config.toml
n_layer = 21
d_model = 96
n_head = 3
n_kv_head = 3
head_dim = 32
d_mlp = 384
vocab_size = 8192
activation = "gelu"
norm = "layernorm"
norm_place = "pre"
norm_eps = 1e-05
positions = "learned"
qk_norm = false
attn_scale = 0.177
bias = "none"
tie_embeddings = true
parallel_block = false
init = "uniform"
init_std_qkv = 0.0428
init_std_o = 0.00661
init_std_up = 0.0428
init_std_down = 0.00331
optimizer = "muon"
lr = 0.00242
lr_mult_o = 3.0
beta1 = 0.93
lr_head = 0.00681
warmup_steps = 200
schedule = "wsd"
decay_fraction = 0.545
decay_shape = "sqrt"
final_lr_fraction = 0.0
batch_tokens = 16384
seq_len = 512
doc_mask = true
train_tokens = 150000000
steps = 9156
dataset = "wikipedia_en"
Each number is 500 + 50 x the weight over its row's rms, rounded and kept within 0 to 999. Layers, rows and columns count from 0. Numbers have three digits each. The size before them is the row's rms in percent of the matrix's.

# up: layer 7 MLP up, 384x96, rms 0.168, rows 89-157, columns 0-95
# down: layer 7 MLP down (transposed), 384x96, rms 0.151, rows 89-157, columns 0-95
up89 088:515545554604480516563456480449491543512407444452497602523513390467532447433601463499513464516564515582547529535473470439541442507576425476483548470482413453488496522500556529475507493393485517545528519455583468482489401512528454521497537576479484583488587526455579551515554415427475449440
down89 085:490520547525515515495537568497475435500517529427476503501481478426513528514510552506438473485566487458520569582488510488454454562504451483351593576544578460532396569564524541399464537534463460425564473517539614448431500522482551436538539542462357452500467529464525510495562565507508434453
up90 086:525507525500528484562523557524466577494474482518492495481553551510518529536571476415439532579611432551524474549478464473459482487571543552440430473570633397502429553505527545483572482456548498532539547574427426494448405410475409487537554490514443476527479478593485449483455560489446410506
down90 090:606474421386520454455576432460529461537485528502425519522446577497487555379563620511431441518522572504446456493512604512482499501423452452515554557503490527490467533491558538505460584569493514439517515405510457539506469509485497522500548413520534491487587459453454480539541518504609416487
up91 084:563421437563379467464583474582470442560463496565516575508567407578461520450524491482570521446560491551517470463508451551422478513534497515509516476406544488454468582531478459450398528624416467454527573484492493439565465497572533481489474495529476484460499515519531582454445514557553432465
down91 084:492591530454554515512474515475463618507497551389413478525384486499443459524546448417492504552651519480511547446525612461518520512477466465415453534459516554557479383555528546572560458448558514502493404509399511462505545468477435530518549513515509485558501548500497476512514496416498538491
up92 128:461499505536479458560464535609527453567475542507439586503434473609423531524434462530514520409564538563400493467517448534550506540519481541523511467478545584477505464509489481503535522580574594406493606443472356535490467459504446438504489462565415512501551435470550487489534437528473463463
down92 123:530496418409394528486415403542508428491468436465608507520484456507547505536633459469506512537467520504487501547502503483527554531480620453506513538471392555510526501464469498516453482419465497579543455427560608575566545419501509545475508549503470502463515549499537593532541458408537494467
up93 095:494501583509520495492480667441464399520580491497580522535533439541478419512454460518541536487521467496416427493562463459506479516468522574533457522406449573494478496467469570582550568386467478516487459485438422477547491494415405584564512571493419502463503470500528536559525523488494468567
down93 087:467525563423457465466579533588558422490483540516482510523489443506496532542522633538509477507552491438515459499485506487563475454430505519496480546407387458561502440519520543536477452443507484598499495518434495466598521392402453587468455499507534510598598541591494501515482520525430407485
up94 073:565443465441434516502436588449481542569451427533552533577452410521511536390463491588457507421450478580503539474505522537518401521467484517535479643444504476469426539470570535561511467518502427444420566488476535549495511440489445554511454452476472562536546447542543453531562552491440515554
down94 061:479583442485437570525519554598438545506482364486397586533451541524459578550434421478527513475550544515468402472486523442412498538530486427618463526534519453531497511453466490553574471504447552481571442547498519549474462449513473558517529487501574606533444468526495526439527456455556483472
up95 096:585458440477452511463545508407528533494504483532465530546492583536576489463568552533386495513528394451465508416537415519506493509536483591416448453488542399536586452497550530489494415490560489446530509526397482451573453501477542520582565511505458439544436572512546501476393523541459481455
down95 098:494579527474444425527514432456539504467553584492543517639548505419457414462452513475483522514555525472521437532456537534498534540399587473470564530510457496534453531514527438464499430477503468553477480413528639559543547463495572536413437476486447505392522476543499540481549554460488559406
up96 105:475471572463482449540506576476453377532539544524555527604500462548501459482498497575478542395516368514426487472469547556560465599542499496511518487596450544407515519432434503531504510463534460470479571531525355504512415515493507494471514507470495589455514528498469465625536515477453451478
down96 112:498518558502468458549543515544473548402483584409492524491428486461490519553526575479462471416439629486515445534516495484518478575541507556488447478408402495439422524490510521574519541595496385476472460509512456479638496440464525521522456517496501538614500574487526544463498405446519472548
up97 113:493642575583459542528454483511463519550573475485472455480602499464588547587511410473446538528547505432479542491467466487494473541589574557484508442510435512513481507475476456507521443438501557422507459461549484527523479496482475446440380482590534507469484473409509438517593587506577525413
down97 109:595569574455508557510430536487441430432561547458442513513522500413617586521517487479435525531462514503499558484525507425422438532469524555523509466529541445494408500553509437572528454466504584507539475442444439498452356537490519478470550562552517441524500510503540446443579607498565497492
up98 068:527532510473446494517473569541440484521502448428503439517545511520474533567532502573432593542371514486499572551462471569492519446487533563410531498468548578508411567603392586476464612464536445507494473452467518507516459443618437476512511511418478445533424456505463469521483551504563454518
down98 066:465442461489566531590557427405571454453518467382502474531559576474496439463584444542563581532516490443501547473556524550397433459530454543496515504453548442492549566535402477422532555532429500511522481483467527472492424538569531555480507590502533501487462435488503484585553466524549566417
up99 099:461506520540426423487487494539455421490507507649505535515480499486490557528459466535485508554578496459524390448434444499493600488633488475539494513502521513486453509587457560443504380485524511553436536415520454426531444470391523526557531451552506487446529477596585529540579514469492538521
down99 101:514497542486499522498466484494552561517474565380510457469494399489520380492463449442561519484533525502444602494505515476559467611506589560591548557463530543593493501384475464482491522492498478577516542485549537534467533493548416479457425551391501439509485555420462575455457536474433540547
up100 114:489473442536483586530486577428529546497483407534536505473463464514552489458497480505507557391553513459558494474557396467439587502545498515569498540531491492614528444535383651440505587518518504471530509451474582425425503479500565498493451416525439514536494438560472465526488499515523395505
down100 113:502502555505523430448503577523462489494449481502545457541592544452544415417416519464492454561537429623514481411530530460564545473495459537447453495479413527490529600432501486521579527452524516442403546540605515441480573530436529538517462513558591554502456512447496495498438501404475567462
up101 104:479551487457446591546464491453468470500562522489474529549492363568438472448537488516498526544407514432470526553530513562508437489493561503504464569537502500440479582483405451526494491419569450514452531503410518480569576525530423506592578541428432513436551528530459432512480386574583522495
down101 097:488469517483532476529476520499512413604636396570528456486564475531501541461492557526541476524393468504525575542498453478487560413403557572532448582522483541519512510501447491472419436516423498478544507560457482553502545440488463584619488513384474538466551524430531540428526474479455478479
up102 112:511456461435431566498601540515535405469527522466489426571474456519410489527488569535481520459528551435484501480560450514414533460565551457406472459560545473641506457515456567491530504483393464542407511482507502522566470454563588456489580476513510468512421446459442477530536479572463537419
down102 123:516534475539541497455623425521575546441532470516450488512528563531475520457521488494474545476542530529433510436533425555423617430563467535469549469448552553579460505405557490474521543466536585434471537619500401458579570461522513446405483432459435501471524455538445510464525490510463488432
up103 120:518475419493506546516433535537497507510442475491509530466514522523418519370472440513453669499490359622481446540527537522461501539560464527483461450526426542575534481443412500525542589427517562505510446438487495563504500474482487411521583468458472444512482491505519512551541580516512537419
down103 116:555465570575509466408463560520414515513486500468490539456529496463599489494465558520550451463538562478501493486441510587488520459546454503464477541587503447447489516448485510484501441533470493536461471478491410386592531538466556587408469499558538642484512603491514471508597493446393444554
up104 110:476544519606532469470538562375519472508466493500487530473481482548448455593494450485510552513456485480451495531519502485497612465486552523503583407493475392425446534487427577577507546594472596448416410443565438537526492524483547475415490473595561454531494472561526484470556537520424512503
down104 131:404508548577564473513553538409500429548565565482468549498480471506394483473476496566486536495457450521462601479488571493623427466491462509554560431580457522493448490568478488525511500535445485498413431469528470578459556509458472463504478458489587474577554453581427440528496456547595558451
up105 117:386446530579476524519498457465503503570509409618506541498428518494443499473489493504530544524401482426570538462531459518530521543490456505471524468512505359476588468641416471444463542510566522515462502465507395484404511535557555523471560428555537455492485467578513527519565526484535535439
down105 122:403415525600506439392497552411514523576493593554557528474538491516504477555461588413556526511503574485480516568508526580446589508492488492467523555488469438461552475492503489518557525502453436443491384476493460527421492432520464521465517516536457528464546449539459480495582363561517570474
up106 113:562469543532537591492513532564446405410454577411445526551379499461525487543477566586517464500506445499431515456559450498477497605544470545492435449480451431429538539451563517531459419515438477510440549509514528480645436499538446540520421521537468526475524535556518497545446458523520538558
down106 119:497580503433505498410448497529494461470525558465482505550570508453545456501513529544519455472478441476510484484559461506515632438678473469536510475581408468511561497486576518477484472455433656420536507568522530456453455477572442510526476435470573489447488503452575535452544523514503540434
up107 086:475473563506524516477590609478552479565463568479416440421464424459485492426555441427481608476445459557484571474587529479564485511536499611543557553381496527499470601540463449517414482566528552498438587451537468556515505455529451499524483516526448527505447525496433514462425471501507521509
down107 091:497540455488464581449413413552460418447574544517538491582467577518479456544466541518433406447479522473540418491536436537461494464516455425581519476527546441612583542517463446536530561447455472520545405530463472506554506494490477456571576505553557468429466479569501505539405490517552588479
up108 096:558554552415497530469517538504449430489584562440557547486465523392408508433539447484492559545562470544473556492603417476488455507510492650557525525538550522449597468458527460456485379466522544445474490446546552588462481479498492444529462503502429559514480532544486426522510521476451545567
down108 095:540533465411472518508486541481472552481454429439486525525450564537465528475498574517441495397447506578514536522593499466464486488402525449580450498459540513540594528579542511474516548542482514575539525365507508597423421412536456474522564504515466488411527540532423574552489564446412512497
up109 094:457400559536442526503546601482522545453458504454455493583512432476492577535610559529443496502490488459476557502500376458549358549586488530553505511431523529437418535422470549491560478462503531488480465466458519535530577491525475522582369498504490541488474548418546438511535510493565487539
down109 098:540476482442487501484583527492482489503544547482459549549456393483520459412460474477477562504463563426490535435493574455490461509531433571480495588354472430497456549486509479524561443531618525552515439550471446431568498446534487557498495525604388523591543508524528502484542541443550414460
up110 098:347466562424456589616499511515518454523557470513487533549492474555517571480502434424373556424586507509572560572505489461422532560509377552479490525554499508531483468514496490515393500503571504507566471515500473448425486473563505516465421529574491480505467460500486472579551441504506512530
down110 094:521518494520524456512532521468510505530540536466484470599439462505431532470553466549541467460425529557492605523495481606560466556522453428613596511510521574394476478466397546438465563472553474510436525459432441524432590442479412517590504535519486494504497492567516457481511363550498486512
up111 063:523488496493486512511470486456490477502511423475516540489525440464653540570445515489448627548576424480542465525397573568466586502508591510508432448484459489583505646504440483411498482459533518469550472442472502566536466464487429442471485516592525489463528534492493485549470591464556561460
down111 061:477526518485474613543450549504561501470527455500392443516504496388512497613530477529509517439607445497558424499532489489469535456575496575540459431424536400461605499479524568428488476451498502446522474473477514578500367567563558460479424562552538520516458463498451452478501520567519508522
up112 093:437577495554505589477467497545446497589449531508502549467572427466513543481448432540518485552561591528529447513557589518506510489454560550575507562428613524516439405496404494554449563457504468394513464541463454531487503429482495413489458494479489415529453525504470423527526583510589447475
down112 092:552582486534523458492509499545493491529405498497514520474466523514531480587490543564472596530527434452431500458456602499569501431522456501462436472490457573485491490362605439528436562491413541445558528480392520496570482516469620527448581528500445523469434578477448508403498530458500507513
up113 084:488531531508547531439518468420578434495496558549554563522485500475450546558456470478542483501556452480568442411520559540483435501559494551372568592470611612441540510545476454473441414485405499536507547480490482481549366484595546522516526466482426491500526502536474463436509473524481490420
down113 080:450516478493586514503548520459419461572464493530494456560491437511493465413420484506462523366541560554464446471572533509500479557480440489419525501472485534474447507513512528601543452561505501485451490484615474575517594531477466465537585371576489447457546551422524530544548596528445527445
up114 119:562527505486570507503420474543548508503460401489405502473516538518439492529500639605464464469514510477541488480595525414514556476439565488554557485440486465510500478461496445388408574472492471449438430570547584474531510415452548442450467517525552452498456524504455462491572595529547497575
down114 128:500470388485509485546450454592490411598473326512522546531525522535466448585539504478447425480537492573561479507481476537508509452453486408480489549521553525420431572479556448484411464566572504524472476455535511484480442494569590552510534514546525519497457533463510559493541573514549399542
up115 109:578620512564451389459563632466527544517529506527482560542595494459505477558575435400510505589485502564564429504486514571477531444546496485481511458417539508447466529455493533461560534457443493481456489479487382552586472488437480550500529561395453490472487513479446497490460418496543511508
down115 109:443440553539538477532422556481447470516578471433493501451557633518597509422538495457530497505541474455588531501480395485524487406444487582484472590509496512535542506593495481435485527492447495550431444409553501450439465461502567466410533463532612601541499571496530484506483447488480531523
up116 100:472470512449404506463540550458489507534578577574515511452619474513567447541532470535492528515499476577449436525439525533516406456531480504543525465617515584485536469533502431429511529484444517507561516537468471418475502476533509472480468484608390626396556605510497484451458431493483453502
down116 098:491475501517582488502420565531575489539447448512527481536486513535419453418527444472509540559497534567444590468554413520595482501448480519438445456433473540518506451616419469506505449547462433614455510434512521517473552486547445551489557516491461504591562451446490552534540559500578588405
up117 084:568593472543572491523409499601508487443382518432531477605505448499457454442477524549502497485428502487509482485517488617529403499443512473514450509442535530494435534414606515505528476477534434530502491468510498582526431432548511452575579496545538423481524554513543468421578403471469466484
down117 084:435457439504529473481455518422440491549526534580566535503480596573577486562541453450503462471451451474515461594449522519500544521464578447470531534506535559505575403477468476541485432532492651573556521561501446469510482437428609471448535488551449489566434514497505443442526509514408530568
up118 102:576425470545473557488553559467519473540550495546458470564543572482452497557504473461456550575543497450495469411550566371519585547440435492455545464428475497535452522559523508453569596516531418492540433510529502502509456510528556519463503527418410434418519563460443477447476617538481416500
down118 111:532518467465470451601550501431568519449539523490547505468454514452590587512542476440602456546508556402444554461515450451456625494450495463552571527519438532563498481473568553441458445447511486511632455514471530477467464437504507560531460423542501510454423466435454490536538497496409453579
up119 087:565467468456484609490493473502499449457541515466436617515487451504557499563485522536521428569419599529461436440485562522607469568425545433527541498582544448484396456543484477450533496480447479518513431441480444588506507480512521484553571520458508428440611544488472488442469578420539491481
down119 084:461455532532473507503465498441497485461480461443461474503599571455487519399579479404562539539487392527578520376455473589590525505583470525537518466593588611462495455494419557464562524555543542491439545506447491476522501485523554490470388496474488551536502441505466502493435573477520445492
up120 113:380471476456437557545525554541516463410534536453512481617526586518506605511484572524484412439451577476552559486537480396453503484482410488502565524576531510478456445534473603496478572458462555578522452474453489514516444484430507422579529496522526427511519482498566441525465429541463497453
down120 123:468519572489621581421534564555469398487479492519504491461568554513434416467538530441530473454490480504512480485530458517559554348565493522459547435508456607585445452438502539523579470572575474468467491530467544533498544451447477514445478403492551552527579462506447525537501454540539433486
up121 088:512455535489455463537543531504473449500529520459581524617646523466512491437431427532633489562394428490516488426510509525538473488569471462509480529474451559451529450548515486526475560459571528524481531478537482459502494413574541530559566426513497597389485461469541487587423479482507520432
down121 090:478477541492426516530503522532492430515547501418566543526615505560469473577448500500573567463437503544424546553514546533495456428674516463421528462510479507479511451539541534537440454549471448521435530514544586560490450494558426466478557473461382504507487520502493446511582476509367493470
up122 081:510428477513500496497571437503485475496477457470498508563536531430412359501546531457423531574535496545497459571556538461590576547471607528513587509455486470561494506495574564507462563534466532461537452501388486545479540456484430542413533480468515524375581482468501506535478537562444490394
down122 081:526544546437508503526380502429575469432497565501518492504478454588400512571525506567498430379412575454480555538408454541530559515511431456537538527497486501469501456562468430494463501566552403514484534609470584504498504527509540514545419429491523405605460484536550517503516463514497528514
up123 135:469536459538556477515450517430460405569576494471450424552564439530491486539453528525494595579537504474476566500474539512497587501488496490549562451508587498487353514549391481499464489363542533498586480500515475474577480485503554482532391409514441491552496443479531469513581580540488491494
down123 131:556525541540443505521456472478465476455571479516571476455529425442603494506495460489529535530584497435566485552453504468438525572419503509552467478517565426455461447439461510603524479497474548529594573515409446472421396547523506478553591411588490479450486500586502451446589541526480566493
up124 078:518545476493391482540479565423465510510492516554473513561494463490589466484467468450494549494525480484463521471549514530467437533587469469425513473574493511570552569554578428505495444438420498428534484561478511435462565461472480482558431411568691586458478467542433438566531511464500501546
down124 075:439508517465403455435495484628516498482535559498491442448483550513486476538456514542558492464478513463525473454511566427502507431512494446631551454474539509481428478543543585500495541550592467472496464493527385380566429558515520445488510535484417503536419530565523532467596405558539558464
up125 096:480498479507542528458483568523461460519406514393517532542581413538542471498497397560574517529539562420465436544511495522513451525423476417511461484516545490637510522606539510530487567525535510404529527528508543492525554449476520427515427507459447548477443518430424506549450386511524606511
down125 099:441576484489597468461446413552425444426488481547529468429573443602452451510462399414480585521567579486458517544468553569491442490548474496538451450624542493545522466499544470459508491559461482513577419421518493503496510506602603529421438504483479469498509519572480493506500521485530524460
up126 103:483488452518468570456649474511506529506521477533472441561510530592541547434573578475480420544471505446598525513460419450507463469509445505383472577518580440492568490517486502522461499454460570491533466549529390394452446493505467521569512485577524462500547474560589442466478414524469499544
down126 098:542449445405429559444591490373572495526595466395525500485441424547497462560509444491482510565462579508476462471483468493587490555470485474504496560520409523577462511434469515546494509526510525589571430483468575526486470534469542452532510495554599451502557446445467529516499497488562446383
up127 072:463418549532503482564466506520437524502578539556539537433485507601538555543419504518458477454477533463513534471502477438583460498530535489490436339491509429482497594576498499484326526544468470551439493499535400431493471500489613482501485552527541457499470519541489541548547525456546411530
down127 078:369362477488486593506483455456531471540530558623460499469480561494533498401493509536472460469486544550509571502548524510550471470559565510470464582475469400488554456566573490493466506547451373415480542485522480475501503500533586537544460504495505572471482486500498566453550476435541402580
up128 085:516521468480509572478426609474519440513524425580521484447450495466507511488512516514519515459557476519431577471512412506549548573454522496380489425574499471422555500572623501488408413588455452461484518520449564441546549455528486507519444513553519476623501499507567440483537516440428446547
down128 076:428504512495488473520509450564557413496487479531364481574538459434579445436524447561470417423491575472541490395477405536417460438431602498513511571563478487536492527517480556459455502524525445478475464499469513579493442530528529536567417515474506591540537606479575499535533505492423527487
up129 102:421435487549505452543488469450573463546506503398521441495620505511501379480484490491527565486582491430483442526480449535469537600554543542542510590513490459517482498447462555496453575512538467459450519499476536612481425517528500453484420525537458472441529513478555566549568490393516543363
down129 108:521528497429503472474510596577530470529547508492459401448498505548510557552408569485490442545495477452543548531466542540448481392504451543405533535598424487455493455581568515566474499607472452482395509567463516435472405539420509476562546486439508536540483550545564518519421431462511484543
up130 055:485490404481427603485459548447488497539535489560556587470562441600512485559396554456440545525469491489475512521497527536503556515497531459375421437494499400474534516551507477550463433505533462524461507441466501590508519363441439547555504477539604441500552520491467525552571513434468545519
down130 048:411509447503454521509421539472429536535529461549404546525583480445493503529515528577556515495479524468430455511459478620566465533502494483648467370405552489440622491506550572495546569416477474415522495490508462525538494535505476525571493545425451536567518524520472534438512524490472472459
up131 087:393507524519530549494492568511425440495470486530551481526477535438430552465508482543577424486494657454538516485453468582514479554479590427521555457501561471481589512451459519464474525567503508519475453430468571534490511440443442371504450424497503429493540596460556483469546419525579536479
down131 085:546510530533460467409527530542559474481536654625556509540618489499554472478416608478426453501531529504472477540389389458454480527495486555511509530463471487472481518487480516443591423563536475489487585566556474490448500496460497495488460460476461498438516530565595515401520445505459478502
up132 102:437537431448489544466498528516510455469537564527454514501510426499458516525554432620497455561491548478531531492538511467502460419562536410412445511554542474652560493518416505469522587397423499466525410538471482474468493518478513508492586552526577467479492547555503405444440533451463477602
down132 105:540494560464577518511540526447575581443548537436535488409487497549474549415461500519517549505444459511527425476465533432498572623487491571509446577550570430510444438470515527598478550484520545446557528468424477507426428513469534525471439510428512400549540467512573493535409536543402514488
up133 078:519570504575493469547483513537500448533447620532521505494461386545535471563560482424450556457503578631422605498470484416504438499541532464505519507432560505519566409525556514451432538480473434507538508545442433514518478471482475424503535501514480554510361572510530474458460491497554449576
down133 070:589470548404468426504485524496519463548494449490439484530553459633483477551532611511464536516478541615453425436517557530463550436484525504457438514636423586567577487415542446553566553426514528429484495488414515474445439520519515539528468473476533464503511498482463500512478460538477570459
up134 065:480524552410451580506573490427584522448444583469463434556456443486499553546511486497499525572569494489503439482488516490522531481480552561504447570598602536602424479585518550487491495469416485431534454475479559484464483520544503499509467500385436480467507471461521481447398520366565451459
down134 055:485557442549473497591519458477533479573452476485410609526491566433486441501450528494443554550444442400514474489481463465498593516552525513501517475400417541493505496460475468447534387538526547464484543482529593539623431469568503548483526514561500594574456512500497437509552490502525566391
up135 112:521366438493506463540496524533484472499550513559358560559487444501506508500510545610537477541484462409443390527539437447522475488513413542454488539560505415496472513547560506565417494477463452578452568499586499464432516511485523547564460562506462458433568445517541483475436466475550551583
down135 124:578526463590412443480593534463518437474571573551447501499492537481448527488535538553559494399443475514482442499609473433465416471486418468557544445536544475507516446602471536574435484527397480460503551482527501511529464476420577536606397455525487536407533538528488462469528506511509533500
up136 094:524525478532540433567551466533463442552487597507515519530516523558507451489461467437500394533567457547504534489473561568580400491540562489509495431535585460444476492495507525483537503477515497433534430602461359557494448470490504386457497419468514466603448507529499390524498510581584501466
down136 100:484545441521463473516574511578573544574473452539411531364401517544520521548465462604539515505478569500420546491457615485561411552525435406486445437511467507521475489469502536543461425522487449487533626532527490474540554448413493492480517506438493459482581521497481526498544483486521528400
up137 104:482436521490513560491523557457461437475479388468509452493560589513483530456463363509475569454537482438519537443513523564516543419558504581474521521588536563420583607485472505445520377485543528479536437493498490538467402516530453504509503526535556502434522597566533518565508419503561475549
down137 101:535542517461557482552485446505527603538474494461563586457497549516516496545484565527577436513469636403576544516444426535514474578449535458435580470426561426539490483500428447488441583507538430451470473497518545529538480545556565493482476547460441378492543438437472467489440517439477558500
up138 096:584509408545449414557508541463521486536591496459501460577549434499475455503529501504426596583516453558431514528600587517577463449490538540517507459489484499476593534399614538487541400493499518499446463488443475589469509495508481563466472434529457522566482454441498454480554469500386507544
down138 096:493524483465512580469469471443465569456553489619493529372539505494487607610585523550515438489468508400494472638409460580499538439472513539451483489502477475522531546517506401588512515463457486486485487512556520549482502420500496536496438557510397503502485476559509508435526508550496384534
up139 059:557565474440572536561495542529539473431532570526494452397449515462409432447525438489567528533447477573513509441498483483547559527483616543525482489398555489435413558439522425463443480526443473524580457507561421503508482476544530436484575426443574471563535572552497492554505482492595506514
down139 065:440441454497483466581553481478543494457487562593424453460515551502515432426611420487523477472491558510559435582486503501525485466541515439513494486445514475499590429465523533552456520610472528479485489514512472458470511406507642475574430472544466588444441535544403397525552485527495561479
up140 151:535487432567546533518463547500600520492460465482426493531488540421450503641544426566456545558554511515481438478530437505404556504454546446517524479387510499483437496493444575546489456475490549566452474504426567461543485464535507492462568543475493502426484679525501468421444534463458510533
down140 157:500455465492479609483442542498426587549482424537531525490515546504610442524485498444486521518547524544567517476441534413409514437503469527477425536508483515554454553409600478503486491507526535582530457502547517433574382527586534515436439522461512522436413567444425565484509552403532481518
up141 117:456529431542468571524524465454482470512529544478476491506523461478398478498482488547500560546403423521519480481542489464572420416566604472546445483473598454575474546540457474474543560498479580509554481501411480580474499396583459466461589509457575463511537555574498437467453556537448393535
down141 120:546550494483534438495535485576489543483476470547480512536570511483497472408492460558472425480516502507378431570488666490531536540557552462425620473505428443504426410523504433539538511506462527423471520474482524483500645523524493475501503439492483432435622530453555517465484528491517549522
up142 102:489480533471479531504481641471442395523517575408514595516444465469420449500532512493473502476483507484539559464475449468505452592445561445590586515456495601414488510549451574435484556514475511542413480562528566475514507497487474409521487542484462564538555580542459458366486474479532491506
down142 096:536457481439527497439536493467484437531476524568488467561496546592433514493470545384484411419438516433532499432558566498437439624494524520521512563409507433517422481449435455540567520507474500572564480468539420603524447512475497431457527531543480508514500393578525520488495559518578534556
up143 117:573513541495622453567424540530451494480460562577430510522530591488504464460453467471381485624500444537521424440585463449515534478561554556457462409459475462540545496434499503498483487556473505567465557576542460433475487395435510533475552472562477490506460588532571475483524477454472540457
down143 119:534523493482491425485514476437391627466474498426512487513507540426503496432541554526535511526482504500336458423556458530576454519561560542479461437547437510472515464558507468503454514536495504596439525531507545559542577491513574489536470475482419567500603477470471485482527474589453415607
up144 083:496554562520479540480453424591413505492557525557464631490511470460490420558562425487529499482458553458539462495488473531487505479479608570464504529594471456486497503522541464484416513351499570537531450452514530528464447514594485460538460518531516465499561557518464368522518495496586388505
down144 076:492568475522515567445568600470566510474482477563420368477421444436505491494537590563496519466479417520514478492536572515427526557483512505497500544463539512457350476510445497469492488560534616498527570476462482423581553536485472509534537572485467456484470599526486488437549440431468533430
up145 116:509483514482556540414515503415502514536481368478467500561512437553472513459563542407476503457432507581507484531569551550494536487544407505498524493474505394520425559520537566595429475439436535510487583523591503473562495478510567618476480444433424548492564472430566488498432471453447474527
down145 131:515401488474431441647449547526509511528555527511555516466473407449534533526485417587511495497462555442522544507477462503540512570423501523566534409526525578431410471542450525492507506562445530506501485393424473488463493484477438466583490553563474454470471489585551473440557594591547526480
up146 109:484547599450459554599557468396532497526438486492553460510437488520577626510495490435479524509579515419422521469396500487461469543524517518539495469442576420495577473535511479552441470497547495553545518561501366493501415496525489455402529462457531479525528527488528505537373551535527472450
down146 106:543464453489491523507505495474446403463399499491599467486550508538529399480468523456542498519484523562591567562457484441534562503469466467515474584501507520591410470510557502513492510513501533523449486416584568489463425433524534481377542476475589510453469384565562516464581565503402540538
up147 095:550439412506573468507470498457536416562489435481446570539546437474461505501500462602485603572482474545420548493559575582483575447504502518472578442479497569469401546445476491480460434381485593451543556439471526447493532505577561484569533482534472502541447494508410511455558478513493448525
down147 092:517488502505600528514531496504568502457447600518561387501500427481582459569436409522550488452492524435570458570484481520444466526505435523450464471515506456499416502477523492591504504526442463539533544533394538522485433503555450503488506456571568432339476541531544503516474522494449620557
up148 111:430524487455528502496529463507496399430518501432547494480514545550577571543514519483621448503441487471507546497498462419448455456468505420520553587506498481490535516516530504532438505421489400482431507589528393465581572538455593516501533556419477539446608545471569495497422427489417530544
down148 124:452521425537472523513525613545464554592470468458513431528511516547482435471460548414511560516522461482464517444616507473543573480499528532488478534466394558451529495496440536490458432466482499566520467491570569509468508522490539596506461409521527425523439482393462559599506566354478547495
up149 085:450437535460469567570448528472564464533605463511575497460536558368521473495580534453474508521441498481533541558477508456498454552487571427498529561515474535522477455588527494545473533397465430513404563534545455521525467475538581578408559559475490533369507544478492469448540543412505461515
down149 082:558465476529503502523482480525519523569597432465542491533569536477465486514527624427586437452447423408470495521486545495559432564503516463470497581463516510402462579490484520413478443441495395440596536511538510516538493488419558515452410473463608510498461513424459571580548505485480466523
up150 103:446498500436453512473515471542587482517461507560541525587562525491460509506510466472481467535553481449525530480467476478577548527492447458562506492588472499587544428508461402469446627448604550414463507501469506466399504431451497580505559418444518527484378525501536434444559493483571609481
down150 117:544526420509525491542447483490471464554563511491566496443527349476428390449544489503494585549438515501548584544457566443444459411509525484481523516476494607551538468461463411554509575502515531467539621446548488474446468518501506565435525616429505567509537522518479525539450510479507442436
up151 090:456438536579490484539497471496479528459474487536544501500685483450525511491598438494487532539546481460503405509474538632463457445574499537513493473560609503546552502531444507505472406539442471552445549443462430425454438521496614521492478461541462555435581513515474473499532447527431547484
down151 084:460609499534589429446468594462509503458468474463461525563642475531565511499503514503580580430463503542554541506485449420476498509447440487483539468462476493487547512549378473534529549502453560540523426592512512593435579520530499479503484422547410504516535445491553482421455457456489542412
up152 065:535483615528528582525460604499433577418536488556429474444484479471446504480492465517447502534514492515539560467455416440495503579491554509474379461486507512493453460444500550472540437452447509562453475576520600531500447475443484550633469443590516469475438635490516499510516501445530452549
down152 061:456516507500508476422531494536570532579494449509421537523486537541459497451521579480550536499568470463449545485453540524491431569519424506454595451479497505491546456472517536482495496588471448366618550400523551411431616585487471476558428433500514522507587424568473523425514470535505505513
up153 121:529421644552470497557481553515455406446541526545448512476494532469433480507439540496501476494493406501428574458502442436508503517409591510529561518487506469518463540562444447437499501535471461597400532437567484576583487477550543584505498459457453425520497476487542502443601472476578467428
down153 129:445472469488465486538524485501453575596478544627581481502503497582439525481426592453494539525559512518468542545520546548526434522475465498600483522567412466516538519556418533480592466490556476392478490452486494427497435480576450443518502481472474452534443378524518497421454455400549550530
up154 085:485517485479515386440536536536476458500532512514468482452541450523533578548469526497496532514546509492664450493451449573403456432578472460484490526550582574552529562419377496430404548434497507549447445628485477464522473537519565509496472530536497522518431531512498420422479480556467504506
down154 080:428415545515474606444504527506626557554409555574560481578492519456527515515537478473613486402382464439477449440475476450500493554453522413516477552569455467538445463510450492471543490516479463562532549472555483538514524560490453545465580480440549482401465511484477545564523476440452492558
up155 073:480429496477519633485483520528498506583548460528467553578472458442450514557541434553528440542516530399522492505495545502608536500503557476494495505531548434498360507456437523562416543481471426485481529538525535481521537463530538433542597529451498418580546519595467460377488428502545496449
down155 070:480447440488531548457502545536480502599571494529500574465473458498450532476467623550537526601478420547545452497480516440419519520561447544450450538381544529427468442500428453511473591431504505418469534540504422520471573490541513486443541498448534573481433468441452574539422475594517524455
up156 091:529533503507494509392529488531591447484465514506460400524497400468497565565488552590486543436518470473444432535546459471525520491525555448599508479570397497552543531422461431427532532502558507553427638427514477466516516512551570439431379509518483498477419495519483450503509555553524515459
down156 092:444497575562382479516580515449510503424433594479484497458544410423498508431599447627499580543532464551522472590506478487525526452477467505473482517461504507476583384542531507553484440510480508492414454552477581476536462480513541421555508571506471478491512551491531465441516611435441489481
up157 108:475506496572460467543512525447541507489506459511390425479476401445450577487479420620469510433512486580476474507589416449509500452578584483522514474426528528531524454470456554515544465536490545501423476474508535549464546528523504512435410481485434568558521554413540528578500573480595381489
down157 115:536531453424466508448549468545476474530446433522478551568399471597508469544509585419421503519553462589536570496513555518491507571470478496424519483482375423522449524466474510559491447524561492516529450430530479413617553542478508493549567491564470500474549449554507469387498441552425505557